From a checkpoint of a small transformer trained on Wikipedia.
Size: width 384, 6 heads of 64.
Architecture: local attention windows, capped logits.
Training: a variant of Adam for these matrices, 601M tokens.
Each number is 128 + 32 x the weight over its row's rms, rounded and kept within 0 to 255. Layers, rows and columns count from 0. Numbers have three digits each. The size before them is the row's rms in percent of the matrix's.

# down: layer 8 MLP down (transposed), 1024x384, rms 0.0465, rows 685-724, columns 192-239
# gate: layer 8 MLP gate, 1024x384, rms 0.0512, rows 686-725, columns 192-239
# up: layer 8 MLP up, 1024x384, rms 0.0512, rows 686-725, columns 192-239
down685 097:138150136099121117102157150187140100157076171097138138136109135136122130126116126139128117168104132121158119091190091158111122110112132110084165
gate686 105:131123094153149142137146137131126156147152130085068140161083141111091111111091140169114104115170136138131149069119086103241120144087148072096123
up686 102:126173173186081206195164115093121145132164136181117102158067147150141126082093180173125097138120141134147139121123094209114118100108143099066139
down686 102:136193091140193109120137148173105105134114171048125140165082148094163087197164168121100099090111075151090160179158179119142157102068145149175146
gate687 102:157123084110169075133134084064124130124171140099156144089135123171154101187103118179157111143129130136131110180125187147119060123099122130132134
up687 096:186136151175167157047071133127081093173120147152104157114117141122146162148137118159093092072092078118119204130133164137125125154126109152163137
down687 101:122140133117186155123160093129096129151119085116126114092162125141148120172116159109101148128173146175139115157125103173171117084134112132136101
gate688 102:124106139099147088189096051110096163166097069161153127171141128101151092116089102118211145184125124146143121130077111130125088157138161112181127
up688 102:138106133121189069063109159130123115148121159151136111135094143156059116087111140130032139107131159112117149082142191135185113091129118127053141
down688 088:133121170114141127161095103089063110193090113123139116166178119107154153192113116139130143145159122153165118146095101107088139159115129161155069
gate689 101:132173158128179151091086156150167158056090156171138166153121160124093123167171124115100159109096167174111176084096066158168142082178147153102101
up689 096:130143069181149157149176089103107142038135116109086192127103110151131125106118154141076112154135127112184168189116114138076129130118176124152125
down689 105:088165134068103088140169156104183111167156176142169127088129153126075135167136139146104185095142183126153086090081102063146128120099122110111085
gate690 097:112150134137144124168119112095121125063149107114170197118189133125128153147154125160082107182147156142088109156159131109155107202123160125123183
up690 103:125135116148121076146105181141142066194127148168113077136102189118148149074072140065145128091078135128164120135160107147095158123184128134139096
down690 098:115128116141130080107106084105103117110131135087103190067124073124137133166172123198092105150104168125129141144151091091165131163158141140153163
gate691 103:049109119127109051121059129077105109109138144170174095152082094207130061138099136149155109076081138116168195094107083144078116161048161142149140
up691 106:097127077144111055104130173133117139065173118147150127101049088160115147130191056132113095145124118111140131114115122100128134206115133088117155
down691 093:170129110150132139094126150134106181140073129088102123088122156067169126125162153139128148139185112116107098067124119131105162071115137129089163
gate692 105:129180070084072158132091098059148133117124078105082120145127124159142148175114114125180120092143106082182135158149120138110137190127098092114098
up692 102:085094102094076100144135104136113153156075185143127147152171088121084077112145110123090099165142109151135117117130121135100139085138127096145144
down692 105:110114100146122166127152158178117117117111158109176119087163091125120108140153126110085144119105146180138144139131134134107178091147117206054136
gate693 102:099151104134088141094125114196141162150108066152163060109140125167164159133143170126126145094123025160108141072101144098104143079062108190108070
up693 105:121104142060116118108203115120125196086158118114131150141138136142155163162071141165130172080075101154098142160093165123109141176143160150120139
down693 104:106163155102162118179123098170156174155169052088137113130106116093120130098104148176120124162093085102160118118118145102118108065134121113118127
gate694 096:143115193197108149122182143125083156105072096159131113131130147089171096074150186192083101157141127094172171128133166194128073151124122107108091
up694 096:135111110097112095146111121104087149198127161120149062083145100133053119163156116047199116066142139078158153172176081157141120131119084147141145
down694 099:090105134148121121123118080122111103069107111119094094106103119139106083120146138137144148147119119109152112092136163124150133096122088141114206
gate695 097:107103119185100094091126118135106149113093135126159121113130160115143137117056073134136135146120098123087112128131179131130117136202126107168150
up695 091:152153115100095099144163105096150151166137148126095092133085144092080099125133121189159132091105132118048126131154167144113079120129126127139095
down695 097:082153135144149093121125111165077087151124127105069126107106137063111162157092130115061106149173087108095134106121107097111127146153172121156163
gate696 097:118069080153141137186127075182107127093097119207138214143111107100152201125104172109201123114165116106105202113109106135140177092132141201183109
up696 098:137158108128145128122104147121112104153098157150106142147080125114150145100107117096074094093106102172087116142192153129078109202131103144176104
down696 098:109152105151131126107114125086118118120156151051131087081121136153115105057122081167113153116104159149101064112166166105118189117177129136086149
gate697 100:137108097102157172133118131179109198176092187140092082074095140140106122102144087108152157191163181193106148164101145165139138107131131085136149
up697 102:107115152149101056135189082080148156142155131080187181141153141158146127133102102125109100112126172078146097138056187168137144145085180145096148
down697 102:185092099117078137221115177105112147139069118123124066167102127087177098140094092144186085080085081103163131142098164143145123132151123101128085
gate698 097:134093108178066149142120115098142222170185138088151131108151115096126143103186099131129188137125161103125126149070135134104120140106128160154119
up698 103:165121170073158132144132158095162059164123109060088158070144073168151147169134145090191146119053105138177160127188177081105128131104110084116111
down698 101:177115194137091127133165122153116201129103151165154114135130095088101156123084182135087118132088104055114137171142122160124184172095194073099092
gate699 104:183139170143132077162105122131110160198130082116093128090120099146099124150088168149142084123066134145068143140070091182185140094097118134140157
up699 102:102138137162091150104121072104070088147152122092083169172098120134080101056113124198140097171131119184077114123113149095127085122111113160130131
down699 103:107156102195129158106101173146113128061132111123095064141104107079140139125060106149127166162124148174142070157154104180120099143123056078150110
gate700 103:092162090090116140111092153140106129048136084102120134112112196152107162086088153157145130128123161146089106140148082129127167092146173136139126
up700 103:155170157163129127114147127106106073109139157128120119120094103109162119186163094105131139091084116107106186164123115127164182127083106076122146
down700 097:121189146107110139130177130125082145129137153150113140117085116109139166135174106140159108091096166178115138135088143088081134172100103146113225
gate701 099:074087105106110083158135094065174181121120116063148098124103178178175101173172127166158169142106138029113122131150224123150155193129138138102112
up701 102:098128118075085119106135048086112120139095080104076139163161102145125117151150121148160110163162106079124087115136133136120080086097174130119170
down701 106:156168145186130120174108117110170160093138173157091194169066149100118156100144115126137115110127166183109142039129121119175140089097142193107148
gate702 107:041135129157100086128103124108079117122104112088131102105090131150110135161152177135124121142106137083141162106160191151119088096148074065128132
up702 098:141125074188129134170152046130115113152140052112064179082179106098079192130117132089123095154150115203154129081188109116177122137104131169115086
down702 102:133133108141125134155119044109072085106104162182083158112208076136099106109090158161102147167116126129136147137189130129078115122107103203123144
gate703 113:079191126162113079110148046095092163177156112164076123153131110145090136125123085130119107126134172074105107201109164119163155130071143121131143
up703 109:098155164107206157125147130070112168129107130156099094127127130117092109190081174159184113046138130212099092107144174076159114121091137129154122
down703 115:101114142103151072100076147158074181140180075138110085089144104148138119139131132077131135101150142160119096146112181113103079139175109165181130
gate704 102:157095116107110128086193117156187098108155130115112140108070097125159119102108129151168181174146103122126156155171153175113098136178143140165118
up704 103:149081141063171146153095172144147109204122111162137091119111150163157109141051134097105190104134080188101110133163137146107163121126133055135068
down704 100:103197166144096135121097129110130164106089067097075134179149140181139104115144117122133123153093126175102135136157109047125114122116183168134097
gate705 105:128188096182138139130133089091163145053114172120136109159116174137172104120084132168142120150031147096076103169090178104100126104145122143130138
up705 100:153094128158129183149125141165162129112166092111138096113104097095122134112149155168128100118156172093154129124162133084140126130113159096116098
down705 100:154109129087138095114145133143105160187114142132084140103112089143150137084182140210155092154102110085066118192176101131059135133107135095106115
gate706 099:125134061085063165177108178101096105167135116155097124155131156104126141133116153121076073169076084115133134095133116135130117092093114123135125
up706 097:086131090145133136156109187092150087122097142116124097132099137195159108093180111150122157172138094087149123163155128190146152046072083126119127
down706 099:130128106160132178148146120128190177210155128149147123164144175139146152174084162117106118055123126143150085147112125117118101086169170157117147
gate707 110:150134090148144134145199148096154118187056079115145056112119118094152121087120143108141129149156107068178117132073133097116140111082136129131133
up707 108:067111085076078157153183189177174165122181135160121139097099136143145094067164099138117156186161103122055102145119108148142135136138167173119087
down707 109:195111120133120214145120203126076145125113082119129079141139134111118114009160151054134163142151059113146123148141199141136138166122137122137145
gate708 096:095118197113113123147123127099220128128076182156164207125189184066059142175120142111145150116125117101130133130143091126102173083147126150104051
up708 095:211138118116147106089095088164125164145129114144090128177139091139097101144132124167161131139177126118028152151118128165160115122082127166147152
down708 101:137161106183118095167117124117084137122117197102088149089096100090096154084155099138150140171150138111136108103087133135133137093155162184090089
gate709 093:129099134136112182150103154098127116176086152139107082151145116198065111150159111098081125105147158104168180181099087141115098149178143122087131
up709 098:076142140155150157132124124123124139138163132152125086149147089078138162169092100081117068116134113096155123173101099105134113097114169135167093
down709 101:144080152077158119140133178149141161193093110123154094110067168186132135124089113106103123142182165089151185140146089115088145101154183132108136
gate710 103:114189094136116158154134174087154138115143171101145117134052088165120119125141103115086156090104123135160169128143163078049135172140169089156081
up710 102:090162074154130085145104162136124165107122166155077207091144104125137154198157212159076156086136092094145179136117118177141084107132073116117108
down710 102:162125114088154112169099122196083144120104122152141112134133131208116132170101142057123117120136131196137097142200112102160117078159106093135138
gate711 100:149155097068123136133160145153182163063139107124121108149109150088069122146165113144081143157114067105107169148135157145107164171157160173173144
up711 098:162135091134142163117128159121165187102190095109147106103108120108131133155129121118130159126109105122138177177146127168117130124130130053128171
down711 096:111134069094146177079102121097130129118076126105084162162138080126085172131138097110116184096151151132116081092099128143120130124165122140094156
gate712 101:102184102122136084143130119139098122194085115067149152125101158155109179098101138128166059124150146195124109127101113150184073171089130081114174
up712 102:108129170142123187143166137152152202120147124147123102192130077009123109132155090211093062144161138094090072131151139115105086119147100125144118
down712 104:130174136102162141166123133122086144147088166158095128095085161156121107117162148113121112145147109125123126114143107105175105154094075160121136
gate713 099:177154084125146144109109135132152062116123182222140073135162118149099085156134145172148172169104126108086154105145140120111161172121128105104174
up713 099:084131132083177081145119073049127143200130114164110096134130127126107105124126171136072134165148181083145157133094096061094084115074142172136154
down713 100:166088109148160165199133093154177179104086104119127114137192116185104177150145115127150161145066151131129113063176139121125074104136205198153117
gate714 100:102122094135090161194103177081094077148139108129168143096091112163170118196144191135137138146077133168131154134113136137211103183137162125113065
up714 099:171122140114183118113143094071135133152131104144099141102107166094139140138129159162156106080111147153158136118051065116088083129115168059119137
down714 099:150102123109093129085115119113126103113080174155112056089161162130121067148188184130165128182109132153097125155114120100123132141096177145067166
gate715 099:201127131172083083149106160140114129159058095162117095134152118090158144122129124164096133120088084121108165079103103147149159134145130112129141
up715 092:073109127082146112105125132084071174156153116077184126123133183119094130096121151104151172101092159108089145116138110133131087092109155193144088
down715 100:216102144127074122151095167179157106101123136155068084115119131055173161125143098177091123187102101106098124104125142111130135129143142093115123
gate716 094:151134092116131084165171171119067109096076165156107105150099124057117125134074108130142126106103075097115095111126140165190120165079096158128177
up716 093:135156144144131151090141049100138145112149118118142140140084122071094134178121115122146159085050172122170129165131189106092147138060063100111151
down716 098:106143109113078153088094148137053122135127116073078130235153194208111124115120154182143132165129170153105109104132153195102127076136130181151176
gate717 111:130125106106109167172092078077171144109132136107151107071065132115126152188137172118110135195133184142126134150120110101084154179109222122091169
up717 106:140162114110146035116167130132133124183129076117139136126123163143100161106121203105169144121134180119111134151102140168140094080071177163080132
down717 101:152161127152193167128157105100112133102108106097181106146085151110124154167177109095144105108157105116157092088062099163170109099074110143187076
gate718 098:114140113179139157116111133156110110107109173153076112125068089136110064149085149114157150143149106093110139166122153160096131123140102184081188
up718 101:134128130135113191110172182150099117148080117120105107110159113143101199117121147112128202085102107101143132136093159121181165147110145101112100
down718 102:100126140180153173105161088149108151193158143105151180133181121116118080228132150140081103176139183139137146151097176126107144130100117128087115
gate719 106:116127103191122084167184069105097111109213144136121137070129162109087110124107190122072157159157106097099170100141116198149169184127141104103140
up719 101:140130140137148130101173192165134103104131137156186103087091150130090147116154150125129158163142125182104182098133098077123069135069150154170114
down719 104:074116058142153088125158103159103138148134170124159153098127144157125115123105089188163146148165159223079153206180136160084099095158155142124144
gate720 093:150156112067190098094136130157163169097146145088147178075080136141119123158151132128114037128131123092145133136100153109047179087131186130135084
up720 096:178136127140091214112168164138134107111112140103046128158170122216099088174193091096129128120120155184173183060124149154124118145120130174158100
down720 097:080089137125126085175147148122092098157096122140169080104125130090176167044119122138110104055135146169121215179151147101086146093115151114146131
gate721 099:146107161155105107157088124095136123121100143087180109078133189146103143167122124121105123090175211124112138086123143141110126078122166127085133
up721 092:178085200140170125159139140122071158184090100076161117137111126043124131094085145133132129151120070095173106082122128121052152161114182125147114
down721 088:119153135125167127110112164105146125087134217166144140114121093099088114110075146123136107169125146080164190111118169163124138142194110088083082
gate722 106:132131135076142152203135097126157093143185120144157079077139146132142067120079134124134149133107125141072091163115120063141168166140121143129093
up722 107:166135128154135145149133151099092068152171158119159125100156108136128163098110098134183153096072095068146152161124130134122125116094101134096119
down722 108:119123162098159116148069157095118099120145116129147149104126144122118149136158106154168104104134142103164091112081079156135058151152144065103134
gate723 096:108084122104111146077114122058104114111196089152139071164145161120051145191186147066148073107139158105149188128107105137152103187104099129127140
up723 101:142140132120170117096118116092111176118133115168110071122091076117112113103146114161120124136162120067109094137145129132148084058088140071106078
down723 101:179164132089123138134125118113132124108186144150132179110135097100173159109157108164136164124200114176138111149146146201131120155142093159070117
gate724 102:091134113186156111127097130117091135071119080167140196088108162097178155134111136146158127168109168138151138098116090077095123121104134141131194
up724 098:109105153154170173120142127126134130160054144222114143156125168147092158090118117140126125093153089116115123137157173140178090087140136082094144
down724 101:126095135116135106110164105078088136114145124103131084105164183159094056077140100189162160125142084133147124131179155110136145058101132081078114
gate725 099:136113125117123155168112132088115147148072092082144103141131145131134072118113112145080060122049166152147163091115163121099054119111161140125116
up725 098:104121160104132123076162078148118106119137145107150139145130114169157137080172113128134138141091103169146178135202073164135133116096175193151119